Part of a small language model's weights.
Size: 12 layers, 3 heads of 64, MLP 768 tanh GELU.
Each number is 128 + 24 x the weight over its row's rms, rounded and kept within 0 to 255. Layers, rows and columns count from 0. Numbers have three digits each. The size before them is the row's rms in percent of the matrix's.

# layer 3 MLP down (transposed), 768x192, rms 0.112, rows 296-329, columns 96-191
098:113126172117161111068094151103110144134175138097151129130184139179107156128140107126132149100100138139105121108141124141137135135125118127161167096132144099130148121132145143093132114142145108156114106125130120114158128158115160126101124141143141136094183114153121145115088180102138115165
094:109134167137163121116132120152088111123149110108100141125140151166149108136101130096146142124153115148106103116156106148124123161102098146119109135129129152160153122132125138163157123136108170145104100135137113162121106139113124107093120136118144147115161148088140168144134137160091123145
094:117167165158159166156173131111155152106120103129152147142145102155139144108106157142123086103119101140095125145116149126099111110125143123102112119166161092104116118155121140134164131161136124105089140097102128156149108141129130101092091093081168097141159128118152190123123152127163134118
099:094107133114151120106109096142132110144132115159129099170129135126131131123132135137118110118104111129115102169135149119131156147136130144149171159166172153151159137147157108131101144109138095080171082121123156123103153117079121164164157112168151129186145109108120132147134169087121157113
103:122134115164145128156158144109135155112158144158139141118148109118108157123106131158152186143178119119144098183151114155125136073146168109133152144158131053148156102103117134087148166162136113161119109086142131143154097126116122109146156119098127124169118118102096114157138153146137160115
097:122120110145149096165130148114125129148115130108138183094135158143135169134107136180082149138152129113174111130110136151116130121136115138106147111120104134083172130124140148131152143143120101177120130126149170139091135095070120116152096121107124117147079102174081103120128151104073128118
102:131106141135138095087143137134127144176131141110151120106128142119119117140146091120094108124115103108138170094098106139131104116129145142097125129159113138136122137141150113180096093091079127080132141116118114122128113116111154114121151153123178095166110169139113121103116107147116114097
096:167127140109108116118172127137130123155139143179137161112136126094088113132137130138134173103125108129130163120129098098130102200137141152126151187124139124122126107101096119155090127158128138132133123154103093085147114046128084111104136137118138067107107134128124117116106120127119114167
100:155104116158106147090143149120134118118134159092104117135149085114143130145141147141132122141142139112166155091079071146179165119081116151150155113141142088146124125085110130127129162117105142148143099120113157150114103150152158108145092077120126083146124117138133113144136107180153108080
097:158136149149147128064099118097132129120107163105097130152149133151168123108108109172124119136130067096129136115075171162120115093144116119051137150125165113145112137121126148105154120137132115156114113159109102118122183078130138108103138107123104117097152141137139125138121154155153114115
098:137133093090135136115149082118108105117070123113111085113110118119121156167142130080117131125132132153134133123097149145150100130150124070143134097127119111144163139109115096105136132145140099088105119128071143123124152160162120125132128092151070134172129121111143134080114157117099086174
098:092120075158136105074121111132132175113111123100101109106099107146119137123144141122118102153177130121117110122114138112139146112142091164118154134147113145118147178134121113126139134145109129154118139165101128119159135103152124140084124145131175171140142137149156107121127097122127126096
090:157158116166128165176163121117134144155157119081112135096134114077153145091112117148141091153118108142159136127164138161152126111106089125128126129155153152106099125085129105120175114180168130125143113194146107151175142115139181135112131136162130120098162114160113134132148123155140154179
098:170196099083157131114125145110124121129135120152113165123154123111122137098130107169107122146129115121157104124115109117104146092165132196132096138132167125061141101123100142128134142148108115148132103115178087120140083135172116134137113104116109147126143152107100138166095176141103133113
100:167168116120152096114099082128103125102073179131107127118146083150101157136133132128120061123167140109129172154124107095117161131143076133155126161096131119140133125160092094144134123129147109113104077085114120175137142143089123160110143088142124154146121152123109118149102143118140097146
093:089182136155137151136104134152137147101148162070134153111106116137120141156097117132184133102115151134151138102122100140091144173177136101145153132148149156120105076110103129142152134144143122142153093189116129145143131159129115092140127150084112150144099142139141127107155120119135145131
108:146107122169156147141173095122076118133137153121144121171143140072084116125099152111106111084132146162135117119158148135110180110111108139104144114149099146132153116153120111155143147108123188121106165136121147103113139112110082128128126129170127122093173101129093102163137089123087077100
102:117161118117125131108150139089177140118122179145102083120137140126133167095115131142163080134156142139073115155111130152134147135104136133100101134116164092157135105116141099140143164122133088089087137157113142133152093120137150147151142130073128180169139162126139129161159158109151119147
102:109132165142090164123114104123121138148104128093113150118164072141192152139149117155109157163126160129109155113142164163160136138147112138131156114118123120128135141119121130158111157094174127159091104123115137153135154127130106088110163108110120131126104143153150176120139139149160129146
091:163124145093135139106079136128129129153128117195134092123071130150116132108157106155106129114107136157132094169116112157147110094172105121147154171118131117101134144069108136135099118189146130095152111109076118066151102120110105158106111149149112117142109136119146125140105165102117117147
104:141125105127133095119130109138114150137088075116123114155119147114099167115117100148126115180108122094148131101119130094144159166135125151098161136149101164163085142114117146129134106141151121105111108167144153143112112116081139134104136062148107128104111131109130114105184104165110110134
091:105094126159123106102093086129110098132168130100124122148120089111129141132108152112154115132107118122108129114134151114100094157129108129129111153104145133124104172081096074138126125111129115161123136134126125055087124136124149141179136142195142181137167127112149123123167141106137130151
095:115131162102130152105130099120105114137198127114093134151102122116171098144147175153160089152117111122062115112107140087098158124134129127143109133130131156172174156158111115090121122154122123107135122094100118144126110103112143121080104101134103150117175132143154123128149127156097095137
099:109130138109092168158126140136115137115107115160102140125152133118149091127158143128111135139141139095112129135086105079092124166150131133103106125162103145107148111104130125152111100137092091169131065122140149133131141144169071087188108148125139124112105104118182108138156137134132142112
097:121092134100169168098118111149126124098117103117165098126142134144141186178082129107165129137147089110145145137141140135088119143134117110148102164143159082129125137136103110121122115109116102134085172131081111078122153156153151137147115129078124144125102121161124120106101117127138120148
096:143116109152150127126122140129153120144093147146154125103150092122134169137128132132092102130117060099140143157180108124120105106110143079127128071150132103131126087108123127137145173121128122151098182142151117146137099126127142135122116123133126095147120153143127110108079114132130122152
098:091143139132096130144117058150123110141110126137130158143187118109099089148124108149109139107161119114163098135131140134153116117135142164078132128102190116125147131148176106126113096113111107086103091118125127092137118136082132101155130146110107157108119108086172114119097159151125130105
105:137093138124158106133146120124123138104122126148146164147129168176168140139138113116158066169120089146165112185095074128120130129128151128157098146145131115141104139137167125094094132169101129128144114130070142134156114086162148113127117158125111133133128110125094104112126138141143125076
097:094085108145144141115161123113133151118082160186097119126091116122139106151159091136111115150153109158096123094143090167153126090138117121109138081079153141134132110049131125119187128128146108122107110140108092136164131118122100129158148160133173119117159119109103150157124134120102105123
103:135107087090116126129108136144144175147146109127109082151113156111135148124094130144127157124182165142137121149100152118110129121126165123157090125133134099167096127114102141177100131148167091162126118147121109124112111141145131128147140093108082138103089134094117151175151122121115139116
098:161153099108131068141166134129134132134091141128098108128144075137115148158131102165174114162134136150114122108123119138139137147148085121159128153105100117152124107129151157095083124123176115132146132125098147098076117114152125118122122148168121120168123142117125141142071108115094146131
098:146111159140133093148104145037128109124141100140132153130126155122105110133138095170122108134107117131118120137159125124141127160126112173170131168146123145100153112119139135095165093102170107122119139148117138155099137085133118134126089103093093134097107108168148119147103102098115130138
109:171109139091143126123147150168148155140128150122111050117119165147144119138111147130103082135110116120074091098156120134137156122135122135138159127150134121132070149144140084165126128093100150133105167152124155123138122148137142130134136101149122130092140161121126108169126129132128147111
100:114099145130115134150153133173161167101120150103113111144141154093121080113133139132128130180124141182103135143147107098138086161071087165131137147122152125110121121108109123166146141127106126115116176163110174126107123105107122111130103139154131155118189112135121123127114100118111123106
# layer 3 MLP up, 768x192, rms 0.124, rows 297-330, columns 96-191
082:156153095148134127124136110109139141165118138127136108127134145135153123152126132143119132116148159126168091093134130093135102151132134140101107138098133111080136118152116132104121122119141113088081108110140157088103152177135152150125158136137104091121101140198130097118131150146159134068
101:088095134137090136098121142120113094139062110111088093108070143158121112163090111123131105152121155127143153080115119147165172140108095143138128143130141100108170115100144101129087116127096128105132141099146132135102133154134128135087152137149088139144137139109139092128063156171100106152
100:148120115070108131155133134116113149180137128108158130113105156181093105160087139184111120148118160127143137136103111154141110138109109138105107129130120093145112160155121107110091151110115139145109120096119110131165128181129162155110155157140125165126148130117133126156139151129184122118
108:125103098148094087121094140123117163162158171131128145157174119139141114128155091115114128139160077141151100124152127091097117120116092131155093157136165139135117157124138113135130121137114146129147114131117112102096113149094126146140130173153136118114140129082098067136127113103124147093
108:126115145145145148146101109124145099122117108109085132171142135106145100134121107151104108127137126115137078157100107135119109129126169133122122125194147119086165196114069132132147141093125137156169165141114148127123092094091098133102107128133117122132122119128149124124121180114183152135
110:166139102107143126129167134112135120135142121132138134125137092138123128137128138174151162144119113150129090104096146106124133144089124109102095138165170095091101184110105147077124124115136137117140140160142129148114078117137145117148126131131125115139152115137111167161144115122096173122
096:140153093120126134083103091179121146097155128164121145121151176153119102144142156124123144119123139186113110189133130134123169132127157147148111164104129113110151147127164139141111129127151129163084133083136116176108132147093089131143120162106122120120136129137105106094114136151127117129
105:123100121132089149096145157147122086119116141131142133079107131177113124157125135111154122164124117128122094119121139134124071109111163112139144078068125134146156168154120108150126143165131100131079131093135159180139112134122128140133110165118183122126121140079127129116117120120152105108
102:157150131131113107120157078116134101119124116101109125166126129099143109143108126121126123100134133174157105122125141117099116129110136153116127118164113141129159085111135150124132163139121100128135150112125166148116171119123121112082129096130120130162115128125149135146162119122094134157
096:110099114112114129130121152092085133139160129150139140131146161127139121127147145188195159180117126119146119135171126105097106100132129139121105078118138191089129143126104130137137112155128089124171117198122118106135109143062141119153154126149104151142137106148083125135125144146111107085
101:120115080108093111145120120102144158139112171136150092104112179104114169144129108134129133143154103107139158111125124090149175127120118124108115101129143146150074176148109119095109101162160135139102134125140152136089128149113126174115145174131116138122151147147110142132141125150111127104
091:123156113134120135125114134168133102166130090100131168082142151109147128112140139133119163109178125118185132098091113132104143145114111108085065164124176091118156136095081147146120121118123179074126145139161137138091143146080165108150114128129083155115138141146120136090107145096098120102
102:064162108141130148126128137126130115104125144112148115170170095108155191108077121142125148141124161123118119144136151150120109136159145129145166102105152179078153137159130143098127100089114100072131166111114121131117158107119122145149159116142111126099123133114114145134170160136103122130
107:088140134159138165176149120155134082162073137138119084114167158083093104117152122159126158155118144123113101148127129081169145179124124122123123102096142156114144100157153135149080149135135076122137129188158124126098134142141084148142154110131140122114182121121117099139155143125112089119
089:152128157152083128126155110164112151174114139089128137115130116132147079192150152167117128137122153160127101168136156113118144114157143138126109143145071077112123122122098134137090106083121102145156091137130123077076102135103161108098110097130111098151089154137146156141156144145143123140
096:098136059164068108136131149136129159105091138120136151104117143175129119140123151122157174111130093131047073117109145162137104124156112165129127118123103118084110166102120145125114120126134091138068137117154132151109143102175096105162105153137123169149172155141133144132127128102107146105
100:127102102133121111109172093105133114156116110114189125129162113111071140144124161122136117118122119186134118176128139111162143126156094125125074126140111126139126159112090114117117114088151147101163108111115161116124127101116112132145103136105154121132121169135148152118116158111136093148
118:106147138154114107152094135141133127157149107101094167151124109095156136127088091145099083148133152153135107136132125132132109108114122120118105118157083145127123162131148120079143167104115119178134107105130148092142105122164158135137113133093117158164148115149129163125110157109116107088
089:157138184117124077097149116168129185138118117151192143099155149128121155147123154124115151151112113088123119145126127113106140148146158104141135114100118110147143164131126172099118119108120105135194111141136102092145175157098110129147115112126163140148174133150132114098139129157086116108
101:134101075148150104108138087147165106083097110115124093111115104119131149126137101100108106110105131137155127105135149086127150145141136145077134101136157138149132125114122126107115074180117140103135099114102224132149124173120112152123094123147127146129122119141138133135099179107101155112
080:117143133128135134093125121100154158100107168190172112114164152135170134147067122102134082161144123153113132122130129126104163123147105132112103125116186110141144097143151158112139094151135066137152155121078107124081106122141111122131157158103148148122132081144146111132146109138165169120
098:138119159117155138148154182131154126121112146143169129111144126127093147077141141112105141156095123118109114109151114119121121124109098125163120177123119106141124119130095099136124117157118098141165116116155150087133120139123107127174145146138098116137107129153063130104129086121145143126
098:115095104136133124112082145191125158122140130162124128118162103107119108146055149080130081108123097111095139151126164088131142146122169104126149146143184137155115116148098100198145090105093128129125148127117094118111128179121123126128111143110166163120108142110124135130156102137122140159
093:120136169141128120126158136133117105097131117099093089183181114087163170137132106118138161148142143136127150161096121132127086120115168121128109095143135109154140126113145141100100143148108149146141107086169125084127119143162147128122143143106139084119132139119114135115163111126114089132
121:112140137109127146118096105183089096146131146153105120140147139185103075117162150090122134127117121138126133086117137131131080079089120130138116151126114127142117169097128176126118144096078116113125123090125130113085130135097097102115143119123141128147126103122144144148086155123086094176
103:132138138129183112137143151090116127123169117149071095130128127125098163108167112110155078130077119117124154111135104150088124149103149126115156163172115130130095123145101095151105123131102132134155140178134115141140118100145155125125120103139138115118121115147123077103106115119163135109
116:098126105153131101144105177145106133102173119134098108129159149107131128102064146096104162100132114143143097098132132138104149124093146113145125149105174147134151156115126138128139115145154105133110158113161105132088104133102133158157150130111105137095110124168156109105117110128108090129
093:124133154111087172133138084129131147114125124181162143063124125113177105192135129123131147149095158141127115163103133122117118114114142137151104095153126135142168105090150145134124144107111096158129156124125100136106128130138138131108100167132108139151100121068132153093115118108122093120
114:126148122145145079124147085117137129131110106148122145174121117116087128128106123151114099136160143121144087182120114124128096113105158111101080152130118114104120127150088151150152126056138107126108109117115170131108151133100149168134121115164086085129126088083105157117126131140116165107
099:167105115128138145129112132161117159136095175068123184094128121140144148102148178111180156145104125154084127137093126109158103156146149111068120127142132108110097153154100097162145157102165096099094144119113108143081104126095138152127086143147149142115110119170122125140117103125126145116
087:112112149086105147104183083143114094121136100097080139094135087179134118144145144127066117123120127119123139119114112111115111127131129155134126140093136086137114176128114115146115122079137127170139123163148126111136145136156189132159172093118103092114128159147116147112144159110120171150
115:159127111097149114167105138116085146192130121130133114116125157131114142107112174085094162123103171107119115182133107159125101136171120115131100127147133088089168126173130150095119154143123151150131091144109141123107109124137155097090170117170150103156151124112129128125123155106108116082
096:125149119111124119133066143175145141128111143130149137130148135155096099142117097119135122135141095156134124132124156154153155127150098144126075147102122070137159124127145061099085167134168136108124117080101128110152135133172116159131148137089111172112123190140147144147157165128096118117
088:150141143127143085090101117157114132059119127125198158153096176129128149125099123090173143098146110148128120152154121158152118126116080137155119125095097110084156109147144088136140151121111132089124118149089151132084159128138108137135152113116108177149150135139142146151123099112096121128